Each number is 200 + 40 x the weight over its row's rms, rounded and kept within 0 to 999. Layers, rows and columns count from 0. The size before them is the row's rms in percent of the matrix's.

# up: layer 7 MLP up, 1536x384, rms 0.0986, rows 1392-1418, columns 0-127
# down: layer 7 MLP down (transposed), 1536x384, rms 0.0543, rows 1392-1418, columns 0-127
up1392,095,199,189,131,196,177,225,161,178,165,228,172,184,127,208,197,250,229,150,214,250,224,267,183,201,167,169,178,269,144,260,176,229,247,245,137,162,218,204,204,203,212,275,147,213,222,187,177,186,192,202,223,229,205,212,258,200,193,205,223,213,193,180,286,215,210,213,188,222,203,268,180,181,121,163,188,233,190,154,108,224,277,233,135,149,245,140,219,202,222,170,216,184,130,137,225,196,202,194,151,168,201,211,231,236,192,123,241,176,206,257,228,254,172,196,236,252,218,213,220,171,188,224,184,195,293,175,173,138
down1392,089,218,140,221,214,232,193,252,181,241,207,217,198,241,222,219,114,153,216,178,210,176,146,263,243,203,255,249,173,283,136,232,190,160,178,189,285,189,157,213,213,200,163,213,188,201,184,197,183,212,196,137,143,230,182,185,212,206,158,183,198,239,183,140,191,211,209,190,224,186,121,257,193,231,235,223,154,214,276,307,184,122,168,246,259,223,260,256,156,189,221,177,239,256,253,238,223,202,253,200,188,174,216,143,187,180,234,206,294,199,179,191,199,200,200,216,182,189,221,212,254,176,181,244,192,153,182,169,236
up1393,103,194,179,193,159,191,243,220,203,252,186,190,239,281,230,204,135,116,204,162,213,270,137,192,283,197,173,223,145,228,186,227,165,171,207,167,232,246,265,164,201,172,219,153,193,189,220,216,205,228,185,205,173,211,224,202,301,193,249,219,229,186,239,187,240,225,199,241,233,157,241,155,139,217,206,215,212,173,230,225,252,176,262,246,188,239,203,203,155,181,138,202,236,147,179,227,198,160,153,239,121,114,173,168,210,232,205,121,237,167,238,249,227,246,204,127,191,170,180,226,208,232,248,172,197,214,159,194,178
down1393,121,260,267,224,204,226,177,293,225,217,190,203,154,240,120,217,153,134,126,170,268,218,265,239,202,171,160,314,237,198,228,124,160,206,221,224,237,232,189,193,204,205,205,178,278,228,146,179,186,197,204,214,198,243,225,215,212,201,198,174,168,173,196,147,182,176,184,270,190,254,194,236,296,262,197,224,192,218,240,191,228,192,196,183,207,236,266,202,249,234,188,131,274,185,237,284,148,162,180,207,294,125,189,245,185,206,161,163,285,177,189,210,260,208,189,189,229,170,218,216,211,222,274,224,214,251,199,191,169
up1394,103,208,193,227,141,205,209,211,190,212,199,212,257,168,221,120,219,179,189,189,219,277,171,238,219,190,216,231,307,273,282,183,185,259,171,264,202,246,185,232,246,161,182,208,263,242,210,250,146,127,208,247,199,179,174,239,174,191,157,140,234,164,127,264,226,163,146,137,263,133,168,211,245,135,212,244,129,196,267,171,249,224,213,173,225,264,216,192,213,183,209,236,210,206,215,202,286,182,256,212,171,236,275,209,140,210,175,175,162,175,179,267,151,184,181,134,238,186,209,187,217,164,178,208,229,184,222,246,101
down1394,104,201,149,181,182,201,232,295,281,176,216,180,205,178,189,183,221,208,263,198,229,167,184,213,150,219,217,192,161,226,141,203,146,185,239,195,227,199,216,216,176,181,201,214,151,216,276,142,170,183,244,149,159,214,192,212,241,217,197,301,177,238,163,211,83,259,206,190,224,296,219,189,229,210,209,261,178,230,169,272,177,230,215,198,197,200,203,178,213,189,215,181,212,149,219,204,214,143,243,241,219,199,160,182,188,119,199,173,184,216,134,202,193,214,243,191,228,264,178,203,201,239,265,211,225,188,201,230,168
up1395,095,172,268,229,225,289,211,247,196,226,264,128,226,256,225,249,174,196,201,194,239,269,201,187,221,220,305,177,193,264,195,200,191,153,161,211,228,233,208,215,275,233,242,220,109,151,247,255,230,160,196,202,191,277,219,151,187,167,157,205,104,166,256,139,231,169,224,237,111,268,198,140,127,271,178,187,198,218,137,199,190,184,236,303,185,162,198,191,156,169,254,225,219,221,259,119,255,238,217,249,145,153,226,257,245,243,194,219,171,217,206,184,188,183,239,238,271,144,159,215,168,156,212,165,148,206,177,191,196
down1395,101,169,229,274,164,201,207,116,189,252,172,236,168,224,146,213,173,230,209,169,130,174,145,162,227,168,182,284,174,239,163,165,229,253,161,188,176,180,153,244,178,166,187,235,223,221,208,227,217,180,210,242,189,197,178,207,120,139,129,231,124,180,178,184,145,205,200,158,195,184,170,233,209,263,190,171,194,262,221,236,147,174,141,178,139,220,144,179,231,212,240,211,99,157,141,175,209,240,106,202,186,191,189,249,220,150,185,239,103,196,219,206,237,223,217,153,200,109,272,216,196,329,199,197,190,228,250,209,217
up1396,098,251,165,231,215,188,199,221,167,209,250,251,249,160,236,170,227,198,214,190,253,199,181,167,186,200,178,169,225,235,227,219,195,178,221,200,145,241,132,166,227,258,109,233,182,172,186,259,217,223,239,174,260,208,244,187,221,194,218,157,250,275,238,254,166,177,200,196,121,79,196,191,227,166,196,266,199,190,210,233,215,199,162,199,93,186,146,218,119,161,185,187,153,151,234,244,251,142,162,152,185,192,206,165,230,143,178,152,235,218,146,235,228,119,222,115,196,123,237,237,167,208,286,250,135,199,124,216,168
down1396,105,143,177,196,239,181,171,214,204,248,244,241,175,199,169,185,231,160,152,197,139,228,193,239,93,269,217,205,163,193,125,215,264,119,221,251,147,181,171,224,226,177,209,192,211,221,260,229,216,191,226,201,220,249,241,211,210,214,222,245,187,234,203,184,199,187,224,187,273,193,196,134,229,238,156,157,180,142,174,153,109,185,197,252,206,246,180,213,279,280,185,252,175,153,174,105,210,237,200,233,229,150,147,250,149,171,160,185,291,186,201,192,248,201,213,222,230,182,224,194,203,231,226,142,225,285,236,222,166
up1397,100,214,145,136,247,243,257,214,164,207,179,178,202,258,93,141,160,226,98,246,204,232,273,252,190,195,276,127,243,153,157,132,271,158,212,193,222,201,249,192,246,243,204,216,214,242,141,244,223,202,205,157,187,146,223,205,169,226,192,147,266,171,213,170,176,186,181,149,161,157,192,263,215,220,246,143,189,198,146,260,250,264,262,198,162,233,226,179,174,74,198,238,199,155,189,193,228,239,224,211,233,186,141,230,141,248,217,83,255,217,109,174,143,206,155,163,176,187,196,240,246,219,207,202,237,166,282,161,276
down1397,092,189,216,228,168,118,185,181,227,196,187,206,216,209,291,234,231,202,266,132,253,206,155,122,231,194,180,219,183,207,280,243,147,215,185,230,195,236,243,209,198,157,163,215,208,179,191,160,201,186,225,282,257,205,178,143,225,182,142,266,256,246,123,239,255,178,197,244,207,252,258,101,205,202,108,201,203,241,239,152,173,142,196,128,284,195,168,210,182,225,180,136,174,237,225,239,203,216,154,179,188,236,219,212,243,196,125,214,213,164,266,245,253,192,246,177,226,191,223,179,181,206,211,204,159,252,147,234,133
up1398,094,170,178,246,185,178,163,173,195,221,176,200,238,155,183,195,205,207,92,186,191,251,180,190,185,215,285,215,152,181,212,215,168,122,181,192,217,250,304,180,237,210,95,196,218,172,187,238,173,250,250,171,203,144,230,174,233,196,134,198,185,218,138,156,234,165,225,217,187,210,275,219,183,242,194,266,199,249,213,162,172,184,202,235,200,147,153,213,211,169,218,148,207,222,230,238,212,171,174,164,169,173,168,169,262,184,178,170,262,248,253,255,215,257,208,227,166,207,225,214,202,222,183,249,187,239,177,189,167
down1398,091,232,141,180,218,185,254,199,258,260,223,239,124,207,250,197,157,138,245,194,149,193,219,174,147,218,163,148,128,143,239,189,163,236,235,146,170,216,129,301,164,207,217,232,216,205,133,234,223,146,132,207,214,215,173,211,217,155,271,193,254,162,206,268,244,253,239,133,159,185,193,148,237,198,192,170,200,227,203,232,211,243,208,158,216,267,180,208,225,197,233,217,204,214,186,146,218,203,191,181,187,244,187,192,201,196,237,235,30,169,150,177,163,168,159,232,202,188,139,168,176,179,182,174,194,177,217,209,222
up1399,100,265,210,227,232,214,185,223,174,224,152,162,171,139,267,230,140,176,155,205,164,208,308,209,194,172,165,164,212,117,175,236,208,176,149,216,187,193,184,268,199,222,230,184,190,109,134,133,140,161,166,180,205,166,188,189,219,194,85,212,188,185,214,246,149,149,146,169,163,208,179,222,224,207,222,221,189,236,222,252,137,280,240,223,241,274,161,176,230,221,212,280,186,166,206,245,231,209,246,193,146,236,230,166,209,188,179,172,253,254,276,197,223,244,213,149,167,238,241,189,202,192,258,206,267,209,107,230,176
down1399,103,131,167,183,128,221,191,217,140,159,202,169,242,278,129,120,193,263,217,229,144,224,222,194,203,237,207,215,187,220,185,212,251,189,245,140,177,177,265,221,203,211,121,192,241,253,239,225,220,176,238,243,212,192,157,212,206,263,236,247,215,107,127,215,241,274,269,141,255,237,214,189,160,164,197,191,222,226,180,169,224,192,198,220,188,169,169,203,237,211,192,188,230,270,179,176,167,216,191,173,268,175,135,182,140,207,187,189,149,217,148,173,202,176,201,226,181,157,222,258,152,212,192,268,89,120,204,133,167
up1400,099,192,196,202,140,217,251,193,211,188,198,136,223,220,195,264,262,187,244,229,141,188,229,181,197,198,213,141,208,199,158,182,241,232,192,238,238,268,174,196,129,213,192,185,135,173,186,131,156,237,230,164,197,208,234,246,238,201,238,213,244,206,172,206,176,234,180,229,217,267,227,146,240,182,212,229,273,166,196,180,170,247,273,176,174,192,198,256,123,177,181,247,226,161,201,188,156,151,198,186,144,158,223,227,192,207,250,207,239,188,200,202,151,229,251,175,199,223,187,236,233,255,152,253,136,196,168,220,156
down1400,102,204,169,186,214,252,242,229,171,210,191,204,212,217,160,224,193,143,185,146,184,247,264,174,206,253,176,309,192,171,146,187,166,218,194,199,192,195,208,226,185,258,211,204,243,219,219,225,204,229,150,252,256,172,163,130,140,243,182,222,185,119,278,134,206,167,278,170,198,194,159,223,149,175,233,257,160,182,200,226,172,182,237,254,225,197,194,195,173,186,210,257,113,228,260,223,231,223,146,163,269,217,216,127,227,143,142,205,220,192,213,156,151,215,127,127,266,184,181,175,254,129,174,158,211,179,276,157,246
up1401,097,219,231,229,208,265,206,124,176,221,183,256,181,120,168,149,208,184,162,165,186,200,173,159,215,131,185,169,240,141,189,205,179,165,213,157,183,207,255,239,206,187,143,216,199,263,184,206,147,227,182,183,200,200,282,218,173,251,206,216,192,165,223,202,233,170,219,195,290,220,266,175,207,180,170,167,266,208,217,192,246,167,165,167,279,239,212,264,276,216,217,212,262,191,223,232,194,204,171,253,148,223,233,202,255,155,62,144,187,231,166,190,210,203,276,248,144,222,164,198,212,239,173,220,257,289,191,117,212
down1401,094,193,127,172,169,195,172,264,217,160,191,255,147,176,166,213,162,190,248,196,166,175,216,266,149,212,216,168,210,174,204,188,162,229,170,293,199,161,157,171,200,214,258,186,211,200,230,127,190,224,164,100,129,222,181,165,250,160,182,230,256,275,196,214,210,218,193,158,142,191,107,199,230,106,256,196,133,220,237,259,204,202,232,195,174,131,224,134,148,206,172,183,155,221,219,204,255,167,241,252,226,199,203,277,185,274,321,197,224,187,180,177,182,140,199,185,219,234,174,243,159,243,246,147,153,147,224,236,218
up1402,096,168,171,240,208,211,209,188,264,263,208,200,172,176,173,208,214,225,226,180,152,147,218,211,239,209,194,192,227,258,153,245,269,228,167,97,139,271,206,150,226,140,206,131,172,216,271,148,180,223,226,104,239,226,241,244,170,121,238,138,179,207,222,229,202,217,199,201,189,104,140,203,213,248,217,192,193,211,243,191,215,142,230,278,251,198,180,220,196,174,218,118,250,122,214,209,231,198,224,290,232,194,139,187,208,152,175,184,211,181,212,244,205,147,183,183,220,194,210,224,219,243,180,197,146,297,273,159,226
down1402,093,213,186,216,168,258,252,261,150,132,182,147,262,190,224,180,198,191,200,202,124,257,218,205,206,184,249,167,218,174,210,248,161,160,242,204,194,204,240,215,120,250,162,227,234,241,249,254,126,150,150,155,171,158,217,228,199,239,186,258,205,182,114,163,184,202,177,143,195,255,227,221,107,207,168,229,189,202,167,186,182,180,233,217,128,236,213,172,145,207,234,180,128,265,124,253,160,201,173,212,179,232,185,195,197,242,237,186,232,254,144,162,138,233,249,160,225,214,161,238,213,177,154,192,250,133,176,214,198
up1403,102,133,184,264,274,196,220,204,203,223,179,185,162,221,274,232,185,216,195,210,222,237,214,229,187,219,182,191,174,189,118,241,212,242,206,194,237,171,156,313,213,242,194,174,182,174,186,167,175,189,190,207,128,196,202,214,244,194,153,171,170,180,209,183,102,221,179,280,181,132,227,225,223,236,254,230,178,173,200,235,226,208,131,218,217,177,216,206,194,211,179,183,177,174,218,207,175,179,246,213,186,201,215,226,140,167,241,178,240,150,135,225,182,180,206,252,142,201,206,193,169,145,214,78,154,198,154,198,168
down1403,110,237,191,150,234,201,146,197,249,160,212,195,243,150,206,206,158,208,250,228,201,215,187,197,190,229,184,205,249,241,226,191,150,190,182,227,150,172,208,215,206,189,268,178,183,235,156,268,233,156,205,185,198,242,186,260,211,126,157,217,228,210,205,243,221,234,181,202,172,179,196,131,227,193,193,176,157,225,177,204,179,203,275,114,176,207,172,227,212,182,137,207,180,220,143,141,255,262,220,193,222,206,242,188,226,307,202,236,131,218,253,211,171,203,149,252,210,277,183,213,241,263,159,224,219,136,272,217,246
up1404,098,187,191,163,192,249,251,245,158,196,232,270,220,181,194,225,162,267,159,236,207,178,171,217,160,191,217,206,129,145,205,169,198,220,189,167,172,265,242,347,164,160,239,144,207,177,192,221,165,228,193,245,167,174,232,183,163,210,189,163,152,159,203,243,219,264,181,149,238,112,223,269,177,191,191,198,218,248,155,244,280,241,218,243,202,112,207,184,145,100,256,205,239,190,177,205,202,200,241,188,131,112,203,193,232,154,210,155,166,170,161,299,201,153,159,179,109,181,233,195,215,199,160,226,216,224,164,178,256
down1404,102,225,196,224,236,211,158,155,186,208,164,191,237,218,231,245,250,221,167,176,120,166,298,216,209,185,225,257,196,182,215,191,238,219,218,157,199,208,134,205,217,226,208,180,194,193,246,189,229,191,213,223,174,198,173,155,167,235,149,156,244,158,221,232,176,194,278,229,235,261,262,226,241,258,215,267,142,185,184,169,179,241,203,274,214,199,169,149,235,180,161,181,154,164,104,186,218,131,230,139,228,220,119,224,192,179,222,239,217,233,264,231,187,222,264,186,259,196,133,170,255,237,216,98,177,184,270,97,204
up1405,105,210,205,208,188,190,176,153,181,272,215,226,248,228,195,186,298,199,196,167,222,253,215,185,159,184,191,179,226,150,102,189,197,195,189,199,257,206,318,273,262,261,242,199,192,250,197,293,229,140,176,199,199,169,220,178,219,265,168,187,219,219,277,190,213,226,238,196,237,175,215,170,225,206,189,230,173,147,240,263,118,191,236,223,170,218,244,154,302,219,241,285,218,202,176,195,198,265,171,190,165,240,159,146,153,173,205,178,176,246,180,132,243,176,204,191,187,233,206,192,199,207,225,198,210,207,199,211,163
down1405,106,194,204,174,200,222,190,175,279,214,287,211,121,172,175,181,154,197,197,147,224,225,211,136,202,174,203,215,185,151,183,214,75,188,171,190,249,126,204,282,190,219,282,241,190,222,222,212,224,190,123,236,294,170,198,184,139,169,179,260,230,202,181,154,165,219,160,190,169,212,180,166,203,193,268,198,187,161,182,221,217,182,154,196,168,160,67,120,189,229,150,217,267,206,235,166,266,285,219,150,207,180,241,223,163,231,148,222,189,237,200,169,202,172,281,220,216,129,185,202,174,151,167,161,196,137,195,172,233
up1406,100,202,192,189,146,210,211,211,165,115,172,199,202,188,230,218,160,264,189,192,245,245,200,230,243,191,156,192,260,244,211,163,187,250,146,146,197,220,247,180,151,195,202,90,106,142,223,149,226,210,167,210,274,205,201,257,196,225,161,275,184,147,260,256,181,163,182,175,207,230,201,141,181,204,210,116,163,176,170,260,227,151,160,219,207,211,186,161,243,186,217,166,237,170,214,139,139,244,177,145,203,185,198,198,226,190,204,285,200,178,208,234,273,165,157,227,150,335,212,148,258,242,203,246,197,206,220,133,276
down1406,092,140,208,168,206,170,197,218,159,175,214,241,189,218,199,179,162,176,283,251,150,220,201,203,186,222,136,202,125,230,175,244,211,209,203,195,194,155,140,239,260,215,244,233,235,237,238,211,180,211,136,247,133,174,176,207,234,150,173,173,186,207,167,241,207,176,193,207,111,165,186,234,225,210,175,194,190,216,206,165,213,229,267,191,168,189,268,257,155,273,214,246,164,172,194,240,257,172,170,280,232,205,160,198,247,212,187,176,197,204,211,166,88,209,260,183,283,202,200,157,138,178,200,111,292,201,176,125,193
up1407,101,180,122,101,228,198,194,240,182,279,232,148,297,169,146,206,155,147,181,200,193,161,188,219,236,139,139,235,270,192,211,180,182,263,171,227,246,183,163,245,226,191,182,188,157,194,192,293,155,220,178,207,161,226,195,251,163,172,159,160,186,182,125,266,199,209,202,159,183,176,160,264,214,191,208,212,200,183,221,204,135,223,151,181,222,243,121,221,168,159,218,205,220,214,172,247,168,189,211,178,170,231,169,227,204,199,201,172,155,286,265,249,168,198,180,233,150,209,204,225,254,217,210,164,226,231,162,163,268
down1407,100,170,229,246,170,284,215,242,237,209,169,214,214,285,216,187,264,199,127,208,185,208,173,168,197,301,221,242,205,197,210,222,204,225,192,185,219,149,218,215,205,230,195,239,166,146,196,171,129,198,162,165,227,217,218,148,189,219,150,152,266,195,239,235,281,206,185,246,211,172,241,235,169,141,156,206,268,239,233,201,179,210,265,205,223,128,177,176,230,222,198,208,188,137,199,207,211,275,187,208,190,225,207,198,256,200,190,222,176,199,236,157,186,176,200,182,165,215,196,149,183,176,190,230,267,236,291,192,196
up1408,101,229,213,179,218,165,217,168,257,208,215,240,180,213,111,101,155,177,195,98,139,185,167,221,155,240,180,213,244,89,195,217,217,149,202,141,184,257,249,185,208,180,239,193,270,247,207,247,299,198,157,142,261,212,266,170,198,144,166,136,233,197,196,196,314,187,182,253,271,232,135,218,192,246,222,171,215,183,170,262,239,209,171,144,163,229,270,214,227,130,210,204,240,163,226,212,211,206,225,212,236,196,231,177,196,125,245,152,233,211,220,256,179,129,114,180,236,193,203,184,185,206,200,190,269,149,225,221,202
down1408,102,238,281,242,245,217,229,190,242,184,255,165,157,189,210,218,197,197,261,173,240,238,187,217,223,203,205,224,159,259,196,132,174,197,153,195,165,114,308,263,244,179,196,189,126,253,251,195,191,228,268,209,139,287,141,232,171,275,128,193,245,165,190,260,127,277,217,211,185,125,247,180,161,178,230,277,206,207,215,193,177,175,230,195,317,200,192,207,197,286,130,204,210,262,211,228,185,166,188,206,231,131,180,211,185,260,169,212,131,202,162,137,191,203,168,250,175,221,126,202,188,121,254,205,236,163,198,119,190
up1409,098,217,183,231,161,131,151,212,221,251,146,193,237,218,161,214,191,291,190,228,150,209,209,202,205,178,142,112,230,231,157,192,195,178,200,154,212,261,232,235,190,191,160,245,179,179,238,254,176,264,186,269,216,205,238,197,227,258,188,131,198,189,240,213,150,156,131,187,152,177,246,203,177,111,71,237,192,195,130,202,191,248,204,188,128,175,202,160,128,151,165,203,250,259,181,148,137,239,211,184,131,199,82,151,167,137,202,155,249,262,168,200,237,177,196,192,213,214,274,146,174,177,222,172,200,267,294,178,194
down1409,097,131,232,147,276,161,207,190,207,164,285,205,204,173,219,179,160,211,214,142,258,207,206,209,190,208,214,239,176,184,217,163,247,229,186,195,135,158,112,151,150,230,246,131,248,272,206,195,212,115,205,188,151,139,164,224,156,178,306,211,251,136,127,175,183,272,198,182,306,191,136,234,209,192,233,182,221,189,162,157,212,193,223,171,276,205,241,229,105,215,202,178,210,169,194,175,214,186,190,203,198,204,185,241,229,159,189,206,126,270,157,234,214,201,265,241,206,111,203,202,203,219,131,233,225,262,217,261,229
up1410,102,181,187,225,216,204,171,265,174,185,231,241,151,123,144,223,228,161,198,155,248,225,189,213,223,222,151,221,124,143,224,244,261,227,212,110,217,224,237,167,138,171,179,139,148,241,187,144,189,137,188,229,188,211,154,243,185,190,187,223,174,230,176,268,247,237,202,214,218,196,242,183,224,128,125,148,286,226,193,170,176,202,220,173,146,204,168,256,170,170,216,238,200,175,191,166,218,190,236,231,176,211,231,287,230,240,221,234,185,145,172,238,243,141,164,240,222,188,228,219,179,203,280,288,198,204,268,203,189
down1410,105,208,149,240,182,163,138,146,197,203,157,142,252,153,200,209,170,146,178,233,177,161,198,197,215,200,189,182,273,240,181,183,204,174,229,199,131,213,204,202,198,187,191,272,221,197,249,106,250,152,160,208,250,181,225,186,129,203,110,260,227,190,238,210,140,171,230,189,240,202,155,218,148,160,178,227,234,132,190,199,129,220,199,243,171,211,168,184,132,206,196,138,161,195,183,218,185,219,204,175,204,216,234,203,189,216,91,203,207,169,194,146,193,237,252,143,216,243,232,177,244,167,179,189,238,226,195,166,222
up1411,100,166,255,224,213,208,220,175,171,188,202,250,107,253,220,166,160,164,217,204,274,256,163,261,131,222,230,150,232,214,188,249,162,194,208,204,197,155,186,271,210,152,204,246,229,103,270,241,194,170,207,171,192,112,211,225,241,208,215,158,249,191,213,138,175,303,180,240,127,241,182,177,165,207,288,186,227,206,229,258,151,162,245,269,170,174,224,136,152,134,254,154,164,229,241,171,238,226,212,183,201,236,128,255,271,193,120,233,221,207,188,245,227,220,201,169,220,138,157,200,158,198,240,235,291,169,190,116,327
down1411,102,176,154,199,190,158,189,271,133,190,116,194,230,216,260,197,223,224,186,221,258,141,258,207,197,196,163,216,207,185,210,213,193,163,172,188,267,163,103,206,191,176,236,247,248,238,181,293,213,150,150,238,211,172,203,236,226,118,145,198,247,226,68,211,186,192,195,169,186,230,150,195,145,203,227,178,231,211,204,151,257,205,190,274,179,225,225,173,194,249,212,208,148,228,160,171,169,226,202,255,191,185,239,221,213,205,156,154,248,156,173,174,223,205,237,192,264,92,199,188,160,174,236,146,149,207,128,196,154
up1412,095,224,210,175,140,238,226,307,210,207,237,145,263,221,234,198,195,189,141,162,223,244,171,250,157,215,215,135,171,162,169,184,172,236,178,158,225,223,181,198,197,213,231,166,188,194,186,209,168,161,221,246,185,185,252,123,234,166,205,148,148,222,245,226,183,227,239,208,193,220,193,260,197,179,160,220,199,164,165,213,195,192,244,181,115,224,118,203,204,144,151,211,130,211,186,237,204,181,157,247,203,126,208,147,219,275,190,150,139,201,145,212,269,124,144,226,201,216,236,111,190,144,147,220,273,170,289,228,229
down1412,090,157,172,161,175,227,163,143,237,250,161,207,214,169,134,247,200,265,230,233,148,167,252,121,208,228,226,232,280,287,240,204,232,216,211,210,125,165,266,176,159,239,174,208,178,258,161,202,259,219,206,237,236,233,171,229,211,226,233,266,185,183,209,190,210,162,131,195,193,216,193,96,170,207,242,146,259,206,211,158,244,185,166,228,302,198,275,222,144,235,275,227,204,239,200,195,172,192,265,216,212,223,191,196,168,163,176,247,241,190,231,253,191,202,223,171,249,203,173,243,231,266,161,211,124,210,124,108,222
up1413,094,251,178,266,207,255,185,213,167,175,189,161,153,217,141,123,243,226,147,186,178,210,253,256,215,226,236,240,226,154,244,222,183,220,234,256,213,204,219,174,107,169,152,255,177,199,172,163,217,278,160,174,225,194,223,246,193,253,214,218,187,110,92,202,240,252,225,202,184,168,150,226,281,232,204,226,130,256,155,210,262,220,279,265,198,200,224,170,214,190,127,182,225,208,279,160,187,234,141,176,166,256,218,223,184,134,145,257,141,166,150,147,231,230,222,244,202,223,247,230,173,184,228,232,146,84,187,166,182
down1413,089,155,233,181,186,179,197,130,206,207,211,293,217,186,218,270,163,140,282,228,208,243,108,187,181,166,182,142,209,217,213,190,232,186,221,183,187,177,185,176,256,240,218,156,243,215,210,295,213,129,267,187,125,257,123,140,152,141,222,197,250,268,235,245,163,187,183,151,246,198,161,182,112,131,222,236,203,138,197,161,173,152,102,184,149,274,230,250,251,239,264,180,165,163,143,218,240,137,186,213,169,141,168,190,195,249,272,157,178,270,229,222,229,145,151,204,244,149,241,211,177,264,188,156,256,233,195,247,189
up1414,096,225,203,163,260,182,168,211,102,201,196,196,270,311,186,229,162,177,157,201,208,176,199,206,240,218,203,221,222,197,217,151,268,180,201,213,215,177,152,178,222,160,226,234,162,220,188,252,186,122,188,171,168,159,103,208,182,207,221,284,171,214,208,204,193,158,194,169,246,116,168,196,220,215,239,185,137,250,233,168,189,236,221,172,192,134,229,154,247,197,201,227,226,172,214,122,215,267,216,213,134,195,190,237,230,165,201,216,213,205,201,238,136,266,261,192,154,189,141,192,233,213,155,189,248,118,233,171,272
down1414,098,173,241,195,185,190,192,184,260,169,153,192,168,145,277,162,202,162,176,193,225,292,181,204,215,263,204,237,194,205,172,247,179,197,214,152,162,205,226,205,178,260,167,129,210,139,235,186,184,219,248,232,243,252,215,185,269,253,170,185,218,164,209,140,214,316,199,199,142,244,198,190,186,231,201,242,266,232,186,205,211,157,195,178,159,224,175,231,230,177,137,231,215,195,159,263,158,189,174,173,257,200,207,227,260,195,211,198,116,203,206,167,202,247,117,209,219,129,152,163,185,291,193,233,177,244,231,233,106
up1415,089,131,273,228,256,357,234,205,175,257,202,159,182,200,175,85,212,235,191,163,216,218,236,103,137,156,137,234,148,144,186,223,237,219,163,186,206,191,211,173,214,255,175,185,274,251,201,185,212,166,182,177,177,161,189,165,231,208,209,159,180,199,249,195,195,199,204,265,274,232,175,218,268,223,247,180,148,179,205,218,241,155,197,155,199,231,187,200,219,227,148,174,242,153,184,190,174,184,187,144,209,228,126,204,219,262,251,220,265,195,238,267,147,157,214,169,192,198,223,217,227,243,169,121,229,177,162,112,204
down1415,101,229,136,163,125,135,174,229,264,188,192,193,218,188,162,294,211,150,213,208,143,146,175,279,250,217,232,193,275,220,146,166,171,134,200,162,234,202,220,240,253,180,157,215,166,182,234,186,176,209,241,273,239,289,184,260,156,219,286,256,191,204,229,149,182,192,186,166,207,154,167,217,219,198,185,206,182,232,166,170,219,152,244,229,144,178,203,229,194,216,148,177,138,224,203,230,123,196,203,224,197,176,227,149,185,157,213,205,201,179,116,246,234,222,209,267,267,133,216,280,175,223,225,189,157,236,217,201,238
up1416,102,162,184,212,206,218,150,139,224,143,148,188,215,230,149,187,195,160,151,203,173,154,129,162,104,159,159,162,212,149,155,208,169,283,242,232,227,207,183,248,248,238,268,221,220,215,204,235,150,253,295,147,188,228,204,209,185,239,175,176,279,167,210,181,230,204,212,242,132,195,224,216,228,171,208,244,232,187,199,249,133,228,240,226,166,195,214,155,232,218,216,253,211,225,205,181,101,165,197,161,263,219,225,134,207,217,174,232,274,247,239,293,228,214,242,291,187,246,198,200,155,199,241,140,139,228,175,152,162
down1416,103,202,229,183,225,148,271,219,214,228,195,163,200,227,188,170,171,249,158,182,198,174,207,233,189,247,196,189,176,242,222,235,196,159,261,208,151,209,247,137,96,145,117,189,147,231,188,240,261,176,152,187,212,187,194,252,212,255,169,161,175,227,194,204,198,185,175,97,169,189,247,184,186,237,248,180,192,259,190,184,146,258,195,148,185,208,200,156,170,105,115,171,132,141,246,193,329,236,192,172,166,274,130,248,211,272,211,198,181,123,209,173,229,143,154,135,182,259,203,225,253,210,283,238,197,182,181,217,226
up1417,102,172,254,261,257,206,164,148,175,198,216,225,215,199,211,198,127,215,200,192,242,235,154,215,165,230,186,176,118,259,231,148,210,227,237,230,157,207,198,163,233,173,169,208,261,260,177,250,214,196,275,266,251,220,124,204,243,161,276,158,202,198,126,262,144,221,259,244,153,189,170,204,158,150,173,224,169,194,171,292,177,159,177,175,244,269,191,269,177,207,155,252,243,196,244,271,204,249,202,243,159,209,144,234,239,202,132,238,153,177,136,182,215,188,183,192,217,251,126,158,165,203,245,193,191,165,189,192,162
down1417,096,168,180,156,123,133,264,214,197,154,203,164,194,161,171,209,258,223,255,194,258,197,223,223,206,104,202,211,225,195,255,196,216,200,200,189,220,194,197,189,228,130,191,152,102,204,194,183,176,191,126,171,160,263,311,264,232,198,171,244,221,258,252,230,278,135,194,167,207,260,192,165,213,256,179,165,188,126,242,136,204,201,202,205,213,85,241,164,237,151,224,285,182,157,237,89,246,157,256,184,209,210,168,125,189,243,219,173,189,166,206,253,200,200,184,222,163,143,208,194,217,189,207,216,216,210,231,232,210
up1418,095,177,182,145,323,136,262,252,207,209,156,272,287,200,207,189,279,205,228,144,265,271,173,135,176,237,214,234,189,205,169,189,215,185,265,148,174,213,201,202,208,176,175,135,187,210,189,245,283,204,297,240,253,274,242,162,286,258,175,217,157,223,210,260,194,150,156,212,134,225,214,235,183,177,219,149,202,243,163,133,174,250,164,126,163,175,186,113,178,235,148,181,120,184,204,160,247,155,263,114,167,103,236,172,278,230,212,242,139,192,230,209,84,212,225,205,210,220,174,247,139,205,184,163,205,242,286,102,194
down1418,098,201,198,231,206,224,196,208,146,167,180,210,189,235,141,233,150,202,188,182,155,163,235,150,174,240,211,276,135,263,236,216,204,156,196,186,168,202,254,161,266,199,252,228,272,220,182,137,95,204,131,241,147,174,187,244,100,225,210,216,217,177,221,254,213,243,261,139,147,211,165,127,182,247,216,185,207,237,204,157,269,246,152,174,210,191,256,277,156,233,193,195,154,273,268,94,175,180,195,205,218,225,199,262,204,202,204,229,239,259,201,167,231,202,251,222,202,184,166,187,211,159,241,238,161,222,222,221,150